config = dict(
    n_head=3,
    norm='rmsnorm',
    norm_place='pre',
    rope_fraction=0.5,
    attn_scale=0.321,
    init_out_by_depth=True,
    lr=0.00794,
    lr_mult_o=3.0,
    lr_mult_down=1.5,
    warmup_steps=0,
    decay_fraction=0.766,
    decay_shape='linear',
    final_lr_fraction=0.02,
    steps=9513,
)
Each number is 500 + 25 x the weight over its row's rms, rounded and kept within 0 to 999. Layers, rows and columns count from 0. Numbers have three digits each. The size before them is the row's rms in percent of the matrix's.

# down: layer 7 MLP down (transposed), 256x96, rms 0.204, rows 22-67, columns 0-95
# gate: layer 7 MLP gate, 256x96, rms 0.225, rows 23-68, columns 0-95
# up: layer 7 MLP up, 256x96, rms 0.243, rows 23-68, columns 0-95
down22 099:513460472508458521470488525484536480463518510484520502516493550513479476583488531501525527460535528503492440485513455510469542523509523464522473487504503528458505529495503486488453486517495509495506527497468495505482520506527494500476506488492532485524520488500500459499518533517514454525
gate23 098:486490503519458510523507550492504506533509496500518483512527529540518525492532487474514482545543546472528489497515480500488492504515461517522466496467494518496486472472449468472493519505496488560483545505535526468547507518559524534510506477493503482492510472505480532527540491501459467508
up23 100:494490453518518522534476512493542517509520506532513501516519527554484506442517520526521485476473514487471475516500484473485479460525517515525566509542473531510533498487481472455515524450515519474480515481534490492500499485513509515477509491479488538487452494475512515530490535495490478442
down23 104:460521516459494517485518514456516503521540494472502511486470529497504517544522517486541537520531533480446492455491487476511484513503486482501495523455541472520489488496527511503491485487490553500477499475467454495483476493453474487524489433473489482479544541528507497536510504477504509484
gate24 105:520481477475503501530501474513479504450490479516453471496495546464467503502534484523503505496500452511491533488522439443492474457516436517483511496525524520517518452490492546492511535508489532461480496455512513508500490498497529499504477500521514519482498470486545526504540493516506499459
up24 102:494500516441481527468512500493535498490525526447478507499512485492455500499516500515439498463481519502507479498475497511548492464519515459432481468506472531499487509495454522491491507468461549522516508545508526463515524513473500471479493455470496521505536468480487491512503519491525491475
down24 108:432474489515471488469480504451471515497510484518498483517518480496493463504479485516501515477489515509549503526507508519481499461497536534531484470487519507484504482476446465491501513529521491480435529560524504492517528546464560508471496463493511511528497491538513473502517477499528489497
gate25 092:492524503495526521500459528522506503493494531480465518472565505531489505496488501439480496487547489485436480501501482496534541510483560506471535505510494490497474530507467472472509491474462480491516477524544483504517482495524563473545474489489471504512491530493497505499486535531521521499
up25 090:500557544518501471518498441475524505542490508557552539503507499530507510517472523494483532517493497492527503478483479505488512539512443463500472473497476520458516519478502491504476487482476519521513496499442508474523495517473494478472529522484515481478537522522495496523499533469539520540
down25 097:472481479465475508440506490540453507530511501496519453523496522491492550497503507525566516498521524516495497476457503484498460465517482508519485508511507524517489457560531502512494522509455521498442460534498479504508504467485491525462509505522510518529510487478518473504514451517493484486
gate26 100:479464516516531504443480462559468479488466489488499476501531501525496499525488476513531500492533495538468452502516517512516478481451438492521502507527488529496487511490500495516500524531496507549521480524525523506470493507511536475483558481538470491570499496485527531479504505490496499493
up26 101:486484472466476521499512487502545527513512426519470483526491483502506424478505486511515476533454482501492527503473461503531541489493474536489507519514514452495494517469504561489481535505513483512474525507505481501517458482505513527538505496505505508473469503526472494528489493463523458464
down26 106:472512445477472504479510562488481518467528499505538509483448500536475544516543508500515507492521480516508509477470499494495487522504467513515487516452499504517523527514525503492515486487501491507456533487535513483541531526492521497521480503520507503463576475485479504492509499574529490533
gate27 097:485504496517551528460505493514449479513507472495539484488523483497466489459485495539505533493474491475476461528490497497466491463466541524493478473515530487494447511492473504510515525489493492549501513515508537511501501445547491510526489491490515470485538440510488514490553465499467492472
up27 089:474531485455503495491528512497472498514482473472499522515516477504526520456496502507509508531513532464472445478492480501545513489509497510512493469525502525510480486521509504497474453507513508501496533568571514497520489484553536514530531510470470513473468485507493480524555502515477527550
down27 094:505476491476558488526480525476505497471513492529469493489500491500541478516487501450500462459515484502528539502526481536464528498438479507502491518507492479497486501527502482520482533511478503527527519445480524480482500501477480503463460500544492461505560539500506528482482473545542492508
gate28 106:512496534526504515486522508491499512470564443490481506485506514452463448502517503513507449517497483518488476466486538425510476497484490506478505543490527504521508522518496501506522525489497539485480460482487497469465515514454513497478484496493501473500459534500521500535513498508521544444
up28 095:533531541515486479529514467504500560480517489415467466503483490468487490504467498473539488500488476520532496482506508462517467475524474473483500488490557479519517486481490496500472530538523516522438474484485517518502502528487498528507506491508455507496509496504474481547485493475502456514
down28 107:485486514574522441507523454492499548527520479518538566527526488515474520483486459534485470508487500495468489511504492529510540490468505475488512519516494536478497509541544504514519477498529544482496457470476488536490495520518485475503506512472493489505477451496502512465503469491492521494
gate29 098:498507527544500497487559491484501502464489450467527514472545494466484493512536495514493494523513493534501453472437533492513522496485515527492549529509491500518513484483532487511531483491510529497494506451493471524487491527573504488494540535515501489531488501477488529488548521492535494468
up29 103:478532499449550521526483506507518443544472487518475511504475451519448526526476516524475496507521531501500528491480480485556488519496503510545489487498494477486459512516494503500476491473509484520486463529529497529488498501454445520503514497493490546548528522495492453505483493517528494470
down29 097:496492469507504499497490516478498487480558486500508506484526492480512496502505491473506427488472460546507467497487523542537436447487534483480512468531513517494501494484497478480520495506532466497506558469466502529462532496519523487485481499530474451482492470483476498445516472501523496500
gate30 101:487509529495471489490488529470512531469488499524492525463483495498526496467510499505470490507515531474543489480530489472506491511495486450517498522496533487502516463440527502487446502533484493546539519515492499482532509491444481482508513448488542501543499486501520506463529541477563532498
up30 102:493537511455496512508501520498518495511479482492507515493496519489519440474497507472514457494480484486466553556524433463532533514506478513489552474500513521549458505511493487505508499515463462499528487538512509472474501522519511488537487469517497507492448504508493473474516454514525493538
down30 098:528506495460528521500512503485492486483473472490541547510463483487501525496489512495516501443496494513514550515463543465509538521488518490505475526512447484544488524477520526469503506458548495480489487455535542479488448500488496497510515517520545512496513538458491525526486518461498488504
gate31 109:511507499525493502525467542493509509543476500521490472488482484547509460543517481523509528487462477495536497474516519448493481529502529525492476470446479498491512508499482533498535532516488498520482504486473495511460528467444490554511561480518476519497503499539492473489493497537533461510
up31 111:465493468500477504515510530468499480486529470496489517526518527491515529501510508481555516538491471497493514505511502500449515532532491510483539504534503480494532471496516514498463521519503466442505460538491475540515498502501466461525419545487433484518492473505495487502487480502490520487
down31 104:495524461487498497517470483496501531536476504579459471487476489514504495489515517553492503458483505487490473458522466479500501505486519515513505520505447541500558503530494515537506483473510509508455482502520508505497549511520521548550516502517480496526489521531546495505522525504484461525
gate32 110:529492508528496478543537538520458514508474498519527511462482473503476464484531511515498523515533472517516479481489499490502532495495540553485525480510496491495475509508512474487499512530528487516463490502555545504504508495557519551516530470482516525511488552517471548491533462499544489523
up32 102:525503469470557508513479508526503529480505504544516515449517512508550502463484460484485504530456505465509481510492468498489525498503502490493464496510501522456493497494504497517500491540488504486500528521513520504555529485541461498494545573485482512546447508505517521470528526503486496539
down32 106:511488517516505489527523494514527532515531556482543522486534463553519505474530515548527474496484500511483510462520517497527523459504490501516509503502442505502455524537508521484468521496555532521523453492507488509488461468460531518494504459486507500502462493552494526506496516487514472506
gate33 104:489492534514491501504497525508500538476525497547444465529498513467500493531479470513485476534508491517558452506506503485451455487455540489491507529529465494534511461479499522496478470502497506531457522506491490508519501532467481461486505477476454503524526514490511517498516500494510499430
up33 108:469486480493478458538500486536484520523519505528508568496502538507547520496474479506500499509508522516506477494457495517447541440474482523506486513473526486478515512495481471507522486506539483512435513500507540551497516483516474519477460496482478517512495533450504486481534492496479530490
down33 104:480499530531537515509478562496488517492518513504458455508468532495556470492477513500493528519536459503521543503506517525498515508490519508513519476486520497496513488480493501477506552517543484513515467522489477518492462467462510510502525493518541518513534527529540534553526458527530497532
gate34 091:469501493507520482555482516460499467513524505536497466533480516473504547479508475476557505479497509494460500492526515520503508467521535508503482517493455514506500474504525480530474493524510465508464582460509522459526519480501489531526516529498511515527484488520473518508492554500508456491
up34 094:488524512498499508507504526498520464540518556485477488491474499475525479473460482510520465513480516516498520537467499506441495477502509467484503517467483548469507498509493489558509500515511435498453534459473530485535537502512447472500520484544519518478532504514500502537500489512489469490
down34 096:526485489473487500501509519481463503509481499500502499510513526470461514462526460506492505491496496506493493565468540496532468500479455529481440478504515477464492550486508520514530544511481510488470433541487514519507494519483495524476483488477457443503530491527523452523501507497475512477
gate35 096:492511498503508513513513568499528488440503475517509515516471503464498522538543523480512454483483522511476472515517495518500469518469485484478465493539517499503495522535519501548480479514483563479523505528460509489486487508508491486482514489465486482533560528490472515472483552487480545479
up35 102:491503517499478458519493506491521502521525494519519529517532484472537523549495478493512484499524516452486528528512542517543537497510489504510521503508478496489496454544500510519492498507496519508510511558523490528546541516545527499513471492498437513474531475530499480488471567530513495454
down35 101:504494485480471520459482481488493493498451497446502512509530507518483553489517486514501476494458497510481499489478533528510545496522451506471510494489499482516521531481519541456482493518476513512520461510471554482532482503515491516496530498498500466522525518525542487495583470493494555481
gate36 102:506485512515517498482522491437505542479498446490504494520491511460481519526500519499516542492478470522529465498484547513504474522492486510509466510490504525530524451519478528550492490458460469505467499486497532506516546493511521511499480497515465426527519487487486466461504519485530464480
up36 106:505482510459538470451467543505478515523505520515505516485492535510501488507533453496476494502568491486480510528482513520486485482483513484530505541538488513480497445499524528523523506501506530528503517529455499510523540480524472516524522498510445480526499531523483510530493468514475435501
down36 107:489533462523540512471473493503497527501501490515489555498481499476510473496497518447467512508478442506517531541515536527437446469513546471481498525480513563506499494506480513525448521488508514520477488482491486516524526497547508512513523492535484486484474506495495514490497490466461523505
gate37 094:517491529487516477470458508481528497443527474520457487479508495517543527442485489486484464512529482518547459491516505515452514454473506534512522443491502534442493533490490508493471505477479517529488514487513509496486537497482517533492540551490494503518477495497472494484483485469492523501
up37 089:468496532572544484499475474464498452465491493500475480479511497499486491531506510486533525499515449493499498495497496505507546476525547478487513493476489498508495476534514530530460525515463506526492500510473508537495529495490488534539429498510473480462515490456518521478495524549490480508
down37 098:479487472513457506497533528539523530524479496497519519492493532488562513486503509521482506502527526522476601503524486519507501489518470504493529544484484481466541497454508516506522470504527502486526508477507511504541493496551532511490523501514497467501479516513526467507499450521479476459
gate38 101:496505540518514491523487442531456541513483506485443515489486474504466506468517530542515486478509502504458538495528494468499456502497496506514471493508492520514507518489503504512459463480490528489468488499485500547500540508507480488484509544424504465493494483521544517456472527521492482461
up38 098:470504509492477535512478518482499510474530463499499502495478492535535531498520544494471528505531550497468555463509449532502512464471506458480524542500523536493470465515505510494532461453509500480501518462517447505523498492469502539513474520501525509528523499514495508515498536475478483539
down38 099:452496489545446492531575479508549515539476506498487523518472481491557496467528485496507504492500504489500481522449541521462505502476496469515489486515483527481500532475504494498515479481486471466479516505474515530482491496510486508474486566490497494519498530509491493493447513480497515440
gate39 097:526515506498470526522523474501518476523474509485513492520504517471450480501486500514490531541506481479504454440480520501530435532486507500457511466503499484475485492475465498523505492532473508509473546551527479520557492547520538480495496452489447518497537507491516481496504497490504519498
up39 100:510568471498464491526493476514494487488466505502488481517496463506451475498531509511517539542530483527527512497495474504520505504469494512486552484478512529525519444465492549529462491492489526567498515496496478519509513525487539505488541474453506480519471522500493480466527502489514535525
down39 102:497499506518527485485498500498534512524527512525490455488513508515433532503485490524493489502467531515463490499481518450504473476488477481531502536511474470526508557566489469462500517523515514496498502512492499478521499486537530465517557485544476491500489529504495485511490472426530491521
gate40 097:472538533497487498495477530468511512457498477508538486502495515523544451459532507495553529494491504541510450527502527500465529514524496521513488498486500497504471489478536507543512491477466511478553474455449534503468487504497461520479488495522529468538499461501477478530475500493510511501
up40 096:473477495470470451472480506562521528502483500526502503526490517499519442510481460507476513469531504524494498464527492489545498490462488540492479483471477504483497507468524500467456478496503477509460446444517546500488498527504505481478543499502513462515517520448525490507498509470490512484
down40 100:466471503509541494527508494478475473512435494493517475508461506474550533509499479527513497535520502504501437515482444471480502497506465473511491474481511528513495492471458527487518528540454513501535540521499469493519508480493484502476484449486493500531517484535451520535525502521488502483
gate41 097:480503498544493480510550465475484482504481447483489499469514507546499530494509472476512537469525498475534492493524471503491473529497484494485504501467472506514502507485534474475475511461478457512409461488510531515526463478522497528494496540521518486474495507471494473518493489518466477545
up41 088:519498491546496540483540497472496504496518497482488540478505536479519516497542527495490498539460469479492484513528483519562477493472506464494482530532450521493493488489485450552478516466502456515540492488474488507471498489502517519473503513512550501462498469521463464502503548515518482525
down41 093:519476474518528492507525536520469529552482481514507444527514462481516531505526489509530514533515487533534525522521510474518485444514528457448512501484501488543526522514507524471509473472479521499488472520443519521473444477498462514486506497490535477480511486518502501476498469531501501486
gate42 104:495537498476483535476470478524498478503529501527515518495473500491492534520485567495492495506501480491561455478505476482500490464474491451437481504470507491521509514483499466524442504488484468469483470462520479510526503508489523470535504481492473469521501510505449502530484520504534456529
up42 105:542546470497505531505478473491459438502488488499487507503523473538483499451515491520489478459481513523551484492486497493462501451523511471573481514507523528514542508506487451489447501505505505500519503505539523514499484456487490499504483479498501475512470542525482496449501509496507534501
down42 103:498496455514501469514515462483527536476514486515499462488524523503510512501495431498477507511531475501553485493503490515484524467515511557478514521491516504453538454490476485509502521450511463517494471517475511476519494521501541520515520471506521471551466480473473511530460481520464474486
gate43 094:495518558447516484466499465484505482482490533492498493488488494515497492463480493506510528493508522507514527569549521501490527495524479457506475469471494520531515495523561508560503508552422529501478494491516505493488536520481520522508495501525491464519527510514497500516536491521512482484
up43 093:491499462509504509496529508509488468503501522501485504508529511489493510505528535462498567466507480529471517489486472505496516556504469495447524498490548442552474519501489530512516518518511503537562552469501486505518504485476517494547532484526483461526494527473479517533479494491491468495
down43 083:496519512502486485485479487487526555551472475485505488463488508513503484505526517556491468502519489428492448493521490519541492502499465488494461488490480509455475505515498476504509491462539467492458448553517486494512543500527495501517490475473487482525497483529481480524505450501494524530
gate44 104:491481479467497502482485496492467510525480545491541500528466560514517521472532519499490528489513498539508517512477437501494518481460489499460509493511457520514489486483467476506500510510485489468519501468488515504484518521538500492492484530493481529518467495490541514497455496572559448473
up44 102:548486503488519465510509532561520487497478480501460479506482510473460479479483545480491472500482470507515449526535491498481473540548495502502503520489522528502470478543465504472455505526524493554559497489494500511526488499496490517504490522505528468490528458469504519503520482499470547480
down44 095:451475491489486506508499483511473519530524519511496539512459553499487519468493498521528510497478479531467495528444461487504466460450521527504477473503503478481501550484511501516520521494514476489439469485508512493522446533502491489523502519514535529474460540516503471508532531522523479481
gate45 102:436486457528504462498481534517495491471517471518501481507534517488489502513500524459489480472522479508509484501503451493473473477477524471523459484447426513490516527551521494470481501495485487471466544517491479459522502510499548489532514525509494448490531518490497486479490510494513476499
up45 110:475520507529498466475508520506481492529526517560481512485507533526524514513483526503442508471529484489520477459522457507541488548475457461484510536480485501527496512533514506498473500555487497521493495478494461471485475493537507537519471518476494472472485484476463522507474545537514517513
down45 106:496547521490506500484521509489559527505480487534502518481460494525487473479505481490453484493503454472486448514489521497482483506480504501478458536496501467476483507449484531507501539523480515549483520509520500490460529500475432512489503518498496469463507480472543510480474507475553534488
gate46 108:520506494533496508472466459499518511497492501492473483473485508523474497536491502516452543523543481496507489513477477511460457511460479457496548496516489516496487485537464499543488523538474484474524465478515527499548487501473512540515523475514528482475473509494507507468459482542528514560
up46 095:520480445454510531497517486523515501503540488530486541483538494457543497452475573521511490477526477462493511529500526512519493417510519516461513518495528493525495464501554494513532480502501486492516498530495531496491498491480518520482511509487514525467530513495518504497514483522520526476
down46 100:454529473489522497559487550510527530474519514498465504515550511522543485501437512545468496481462489461481500489464454491485506473505520496502495499523483513514497488507523501491521535483509514473451492511491471518481517523435466493498474500519474511492452511473513489498473503480458510492
gate47 087:512510511522491490504560479490471507480493523535503513522514481503471511524491528473513523481484510510472495527465499480506512483433499509491500517502494472523525446488504504523522453498459489490484501468566528500464449451497495519518532487529460488519479517526461536485495501502549547521
up47 092:529518546518495504461512512488496458470521514495517497490488479486460493526496487475532499478449518502502511524488471509540540498484506486524470518525481547520510477529516516542537480538464521480479511447517486532504486420533461512532508482459498506494486510526504540488477473496516494477
down47 091:526501475534495486517497526501481504502522501501506502476472505483491505480509476480460496505497519527520524550472517518500526539564499464510537517486488527458490525504512526464497463503523568510538503517434481447487434506472489465495483524496488502469503498463505490528476460483480500506
gate48 097:482549499490515501494518470462503487460511538513542506525518485504479522509509480468506518479521484507513517455512515465492481509494522500489474513468489470494499534519535480516523519508498491467487448525479512463465551552528515490486528487492435528495504483588471494522497501529485502515
up48 105:466510471528481467479519468478494490421485489517434522537478498531485501500499466478514544525519486519518512467495539476550489527518558500554499510481517481512506530484507507502521460480476453469521487493492506490468521498522521489529487487513518513528492510533477477488516494468507532495
down48 103:517449442529500477510508535458494509474524531511473512489528521477500540530489514509485518532485504464552456519480486514523480506514466522450522502479478519527515456511497495480468549498495473487535435523489483528500469494498486513496536520503488486551501475515505547478512512518492501494
gate49 088:482532502531517478502479481521510523549473483507529525517484449492530526499505511455569510506479537494474495500542494539498499496468490514522522456502447464529487514559547531470494491485488494504492501503530499533511499524510518496466513491422481508478494528521489517520517499515504481486
up49 086:492485483501486478530406469537500499512492474506510472501507465484481474508485536479498522510510521538484514516487516516519505550558496513500483458526489477541489487523506476489480482476481514462483504513525514445488525491489540522521490546494507523553494526480461524512491501516494525455
down49 090:493504519507484553484541524511488483512496492471499508514486473513524476542472511499516537513507457512543528462475503520497467487490499506501518548449526476473523531441476506478463498523460452560510505471527450505506468464512493464494526495494477463494478504520526490486513483513481484502
gate50 092:513497494514479512509516546494497509510480531482493457559487464512485559542477484506450508529480477463484524515468522486497500470520505455490522512470545537521516509468505516470515528503482487456506506494507476515517497492491530506502529491461486455535462495545540529462500482465492530509
up50 095:475482472536469438526459498495501497487478500502510438509493468472493532530506498496502470477445538457507534584478540476511490526508518513507493499525496480483483467511504485480527479518499479477515504478537507519521500498477539556485464514508517508515507503536486508522499504472512540507
down50 086:483469486485500552496529479477524516513551496516520517484531538537451460543478511473491484548496466513510518443506499490472472482517498474460503505461477465521525485494504497496490541484510494546509492493485552494481497474487479510497559486524518528511478483477521530460515511509488462511
gate51 091:506530462510494558510510522480519513507499474480481543498506510480476510490495526457514463518480452526550470494504499486488508468487540527471504530462547491524494490478460498549508537486507487498465460474495467529515460531499520504508502524547482465506493535496485485490462509459499537476
up51 090:514519492481524500525525532504489495534501454513479454494520430515506537483479505498528481507493491501479469510488489476508487511483517499506521501556488505477474462502499479546517499475466507508510496536520508554481474483534509527481464501479464550546540548517491494460472470510479496545
down51 094:531490455521506485479469494523532499458515476528462516507466494508525457528438464477509505499487514487503534525489456507509433536516496490534538465482522512459519507514490487487493488473544467509495456478484462519510467494485544475514515520507484495527489503478464481530483521482517474498
gate52 100:527486501467506440492477537507560477526484492500511516516477468524493514534515494501522536547473533498482531517439496526471456480510509502474451497472481488481484494508461509545510511481529487476511486472486533510501546481488531479525553522497498500480520465493516484495465517517532506532
up52 105:501466493516533457482486544468496500537520474511545529507465455527477494475516482505504521533490483492507527510508467528490510497495506517510488562476494466503475501533496537508516519521551455438512464501513490466483516499507496483478545516553492526507457516539531505519499522491529487484
down52 100:478409477509483475489518485501541523500457511485501478511492506517478523466500482494493471485509508505426526509503558470476475519554476480482477499489510502542503529487526514519452489524506502492466512462470508538502529516454503515482494516501510481544465492493532503470502488512512518502
gate53 089:508504482496483488471468503484456522525514533503480517475507530482527452462553548512489523448506511468533556489479465490476502470502514443481516523462499452505498482480481499511513534535478487504508536490519491520526462453489544512489500503462526528494499504484482463515484495529496485502
up53 086:488545508495533533464509499490494567509482529477499493492492544522552487486483480475540515515474517499471519504475510470492497519547453475507483458532519553549506487467521500541539454497515504486548500488452523501525510508520491502503525506503514532531521520510469527482493519508516489488
down53 092:460474511496536443472527470509469468507485492472480490461491474474478511489514477482508516491505515496559449483549493507504487500476521516502502527491484477473509507502501481494442524537469463514484472541510463480500486494490533516506458480519497514496501513533540495480548540501437481496
gate54 092:478499501509548484504451497516503534506453482496482489486505443471487492549496525523475483447516516505541518508458497482508516473528537500442509551487453493477519503471509509507478544511511484513485507520484517487498480489454476485520534510556542488532464519464497492502490520508504488478
up54 094:505489501518516538543554500540455493468513530481490488530540491484488509498481484527522551465495498463499452504513496569451487524469533543467542483519482483483524494527495530507506494481507473510479461464525463518466486515534488498478484473487476496480519470500512498515523500515483523488
down54 098:487524537502529495472480479491500520561500500518496484503496533508511528498502499433489467513480478516463537502463502491547508481526538486488503505474499511464474540512495487529475466505486521515502520555477480505471466441453495498503491541487498512481496484506470482496441487507484447467
gate55 099:528485474515489507485486527472526462496514440510483543460494503522489513491502515504520517479490492517503485489519481500489430483505493546516540502542521488504482519466501483457510490455457510510465482477518517537463503525540515518486508504416530518528493526532500539488515529505513493487
up55 087:481527494450501468496480526458495511492489540520499499524529467492510479510516498548475515487539484496511573490492495464537544492517537509442472481540509468494544462504544498530509480512512529482507508475521525546494520472488481499495485464523509494460478533491496510531514483513473487481
down55 092:482477496508522531523480497514475492536522519510508452563469498507492500506485438451479461497524523499512537518499507496472453497461491483512472481508491494509532507531520501502551523475536466492551503523505503444475503472469475525494489510553485537506536484492527482518502483498464515510
gate56 100:494518507518509485490487527494483510490495512505541478542494494506524479519524526510532526484503507498537474473448484539476532449425484502454501554505476515529489546513489526521507489523530491463462475504504492510538493492516463537520532505461456499519499499477548507478476478470495481503
up56 107:530506530476558521515504527497517486498506540534513503474508489520444556494518500520445449535484508541487508519464467500479494498522503501514535511526503478492493470503470511483494472487494511520486478467509518523474544504507489466465467518512471481482570520538503496504530529456502510488
down56 099:474526503493496482506569538484497480494521503475491487472493509476502546495485487501530511552538438465554513517525525520531512528496479472520487492483510499511518448477504524532478477500505446497537510507549493465503511483458524488497532499545506478487482512489512537472540491496487530492
gate57 113:474514479504442505524481524504518534513504485481496472467483523518480537504497486474488503470499515455519453508519515470490500534504482513523521504504500463497473565508490470520534500484476543481459466499487504474496476506468515525499491550482504523482510519507554512417529493495518475464
up57 110:475492480514480477481525475468473473512444503486501495530493480478471483470494497479480522482469449509495490455579511514510425515491481512454503514489513524490521486501494490502491510537504513534508475505462481533456538499497498516493495507522529475476497519540453525474456523499500493524
down57 118:487481482468517504503518531493540490478486518510509498510518467465532510494533520512519518510489501497549510494442524519490536533519503540470442483508531496511547471468514521468497490502471467508519541529507494523473476523507487470535485478461519517458502532502496434487515470537463524491
gate58 107:511461529497491461471537532521557492532538482497499481496513530489499483495489531527465494495469459490513507503467524482523471491503479532503458495454489510496485476462504566479527530480538490532490453495477499455491543486507477493504485500487519531512452498513504461472527492519531524483
up58 096:487495467491486482456509496518465552497467487531502508463458478525501559515469509539517491491540481480461502458469487483445497497467450508490525529473478522532487476495504496481512504506464526535512510491443478504520450510502489477485502497513519540490530483519490488472513470482535509479
down58 111:522486487484455480530512460487464515527468520477498491505549470502510431463502527500476502563508541504547453544484519516510477484486492504472488490500542498519505521496486519496481499519439501482489509536508500477504502484495493533507503469477492481457462485561513524473474501521490503490
gate59 104:456471503493450486511474503492528520483472507494514522515502460534527529508518499498502538506485492496518496472483466490521534514516495509509460493451468514486459474500514537551503526524471503475489534504527500491483494499558503513489473524544552479513503517483491520460566473538493456514
up59 115:500505466494511500530556507543478509489507493505498447507521466558472494493464472499528557517520523519508544463522514489497450536474518501479471527492484508508507520534475488496507459519458510500487496466534487498526493533481464505525463459520495528518570479493508510495497481506515489500
down59 121:523524498459517530513497515505529528537522497450484533482514487452501552433524501506515509488553506506496417487487510512509456501560510490513493499483520480515474511484513468484463508496533519494504530517470472522514486528464512494503470507524503494508526515496531518481497491514464534531
gate60 105:468543492518469495509525484503474515495480513481520518505473510499496513515513486483494537507509498512531454480483489505495455539538505509538503503511555523539493531486477474541512474487516538508537500490533502468514513507477467507468474467443501512527531497504445518462537461528489460548
up60 105:526480523471507489469479523473502482481450519439508482506502473447532490509538493478503490502487503532499502500523551503511545464452485482485537447468512468504516474511485484533455496473490548530500463544499505477471490515522509499531522468498516498505496500474523500498511527483547527475
down60 120:499519524448497551521493468526490454495533489498487459534525504466481535503524485484498500495486464529472483533458515498519533513547486499487504501427461487490487517461513540519524462548485503473498499509527474500516481497501510484501481534486515499496487516471440487554471501515506504506
gate61 093:525493509488523481529513502520430493473493505465484513546519503503492486528479535517482523506511497487476492500526543480513543514474500482472496524504467464542514512490523501575537460466506528482488513503496488524511481515525451472497536462466500486450470490480476557488517490502525505485
up61 101:496469461548513477488511527554479510473482508464514482497526520491498497475488511526475501539469512491436510465469483463510495551473520488507435524509518494521491476525483492488500482515468472489503508460540544506464503504483523501505482499471487493454470485485521495500504516440514492546
down61 093:465492491499464478484513478504524519518551507493471538543470557506503463464495530489518491481511477498521486526501538528479493524458494498545507512447522516500533469454493455462517494478503536519482496489512504476503476504500501503495513508546492505502509498497491532479506462502494469412
gate62 096:532513496482477543484463522493464449474504476488519457523501500531444468483482491516486440529487491519515501508478523501507461480564442506484479498539495451498539486514497474521515490515478507467490497497480501510493512537499497463530500489505510457524501467528511489494482518538538465499
up62 099:487499497506526471481460470494498519549431537479508527461536499492458468531489499487508546505495488511497527499533493479487504464465531485500497488481481466501510518477529513481555523515527465482524551479530489501520468504482488482481503487526553512484491514484465536491497433489507505489
down62 097:474456482509534448525492484493460505522514481509474471468467518493521466550518488510478469549506513465494536494532476516491515526481479490515541518486529524529482490500498534472452497495502443523519516508458543487503488517491487539464499521483494525447518519512469512532538496477495490509
gate63 096:488501521491494499468496493451527449489502523578497522502511489550549479513512469473508470498475463508508528474510523453466508466478504531464489477476479490494522489535510493498546477468487498509510509520537511499453505514461493490529547514546489507522502508515516474480532466523506483477
up63 112:477499530482493492466494498477549516446503470508489467501522497498520465495499503511447460493492454514530512495482499488524540467471511532495524496492481528510453462489511530462519516541479509541515514523529485498530505503512465465495535499524507442497490526582495522493514493521477494490
down63 098:501494504485449537488537496440509504505535476508514527511487489506500517494558473458534501511492478519533556501538520487471449481493500519505500515458541481504497496518518485512523521493485535480502486498481479450520460501478533475504463478534513498533550532496499493520445517494517472509
gate64 099:489527516510495486526489511440522522513521501471563490530515482522516481474530477469526509531519517488511508517523557521479508500529504524487493492469465464459559504511506480496505476522464511509473546490452525475512529526499498486478473485514527448467488511502502518512518473501545520454
up64 092:468467515520497503526485493473488477470525490479517516495494464467513491520503510483487506537520533537526487494521542526487456493482535540496526469489485504480481494492476488508468500488486495549506501510469510465504547549548496519477523491521552482473475543476477502527475486575520523470
down64 090:503559459509497461511487488491531460515488487510512478532487512514449504515495495491533516504490485536516538502505522533496544498495531533495518525494518456543502540515536494465480499508505490501486536480520498559493491449462499497490524491515531500520542450540508502533526516469502499450
gate65 102:517490476501476538490490508517503513460468497472525499541532477479526513482499509508528509476497463533487501519493524467541482539523525519534480489483519467494481508508515521511504490444554538511562490498540497526560496468492507471473532517517523458503447472500488484484542475484488507488
up65 112:505492519517542477520501527473554492495504529506519521522526503493475557531510449512506506518504482489501465482480521473456469494504459485530519524561501491475521512500507466489511488517542461524504470464521442473532473491472473493527533503534511508465477500523480504553519519497499499470
down65 106:494474503529534530531494469540487474459529513487452549506472496462477482510495505475464464513497496490486547483493525500510511478485490472459529535506495481476509524461493479501523479491451500520463491425484506459469516538530506498536529512511520495506492500495544485470493513467474477500
gate66 090:529469490480521565525529456503524514507531508527521532501485484540534527501515510463503515509470532519476507506499476537467494461481451495496495486499493520487443533495479498489564493479488495540525470538506496529508497485537496502507515503502546476504511543479523444474503518520500528514
up66 088:470498432529491515507520526488495477524530507507515522537545492496538541503505502490493504474486495506482490491553503496453489466497452516515532515482508508497471510558447490514525458509545481509495480511453526492468479508516491524474477515527513502512459520531505478477509492565493516476
down66 094:551509478501525484527490524482458486516507459475479488466502494523494480476492499525477490508486519520542534542453508461554501552515525503503476455542456495498509461479545518488491501479476502477468540466487495535547504501480507502526500502466494512492539458494465512526511514470511505509
gate67 088:502495493512499505494508526470519497477501480488525487529515506508519493519458519506450527469508503491501486492516532470473542513512523482478494476525504464518506489497533458515565484474483522478489524500483558511538440473531512497535519521532500530524479508482480511538553519495541557459
up67 087:495509480515529543527513495487494452541494557518468483500529502498568500473505556483523479505519497487476512547498538503485479528441519508504513545512482495520446462500520532488473504514481472500499444521499492486529501505489506515534499470488489484488476526474500477493487523540479534516
down67 090:533521464526444451486504536515523553482511485531506526491479489466490518541506440506467513485503471478513411487490488518535524547510475470483459486517516539509531502494475535506489513518516548514481538510508493511499484492497489486478482526491522484523532498490519493518507479503506489509
gate68 097:496514537496484507442459536523537518472449512513551528517538523515507480457516494501471546519525495482542513503503492499539528504501516482491509503452525529489537499490500477478552487525423500477495508498525476516531527494491503479525546515522472474491502488487509504465495494478495520482
up68 099:510481496510484495500480488508511463488537490487540508468498518508547484489489508455519525475508496484480511455492504534455462507526497501550491513467472490547477541497528532476516486499506487466486480508488524522498492411460487530462492446486502503522480474496522544521511496539503517525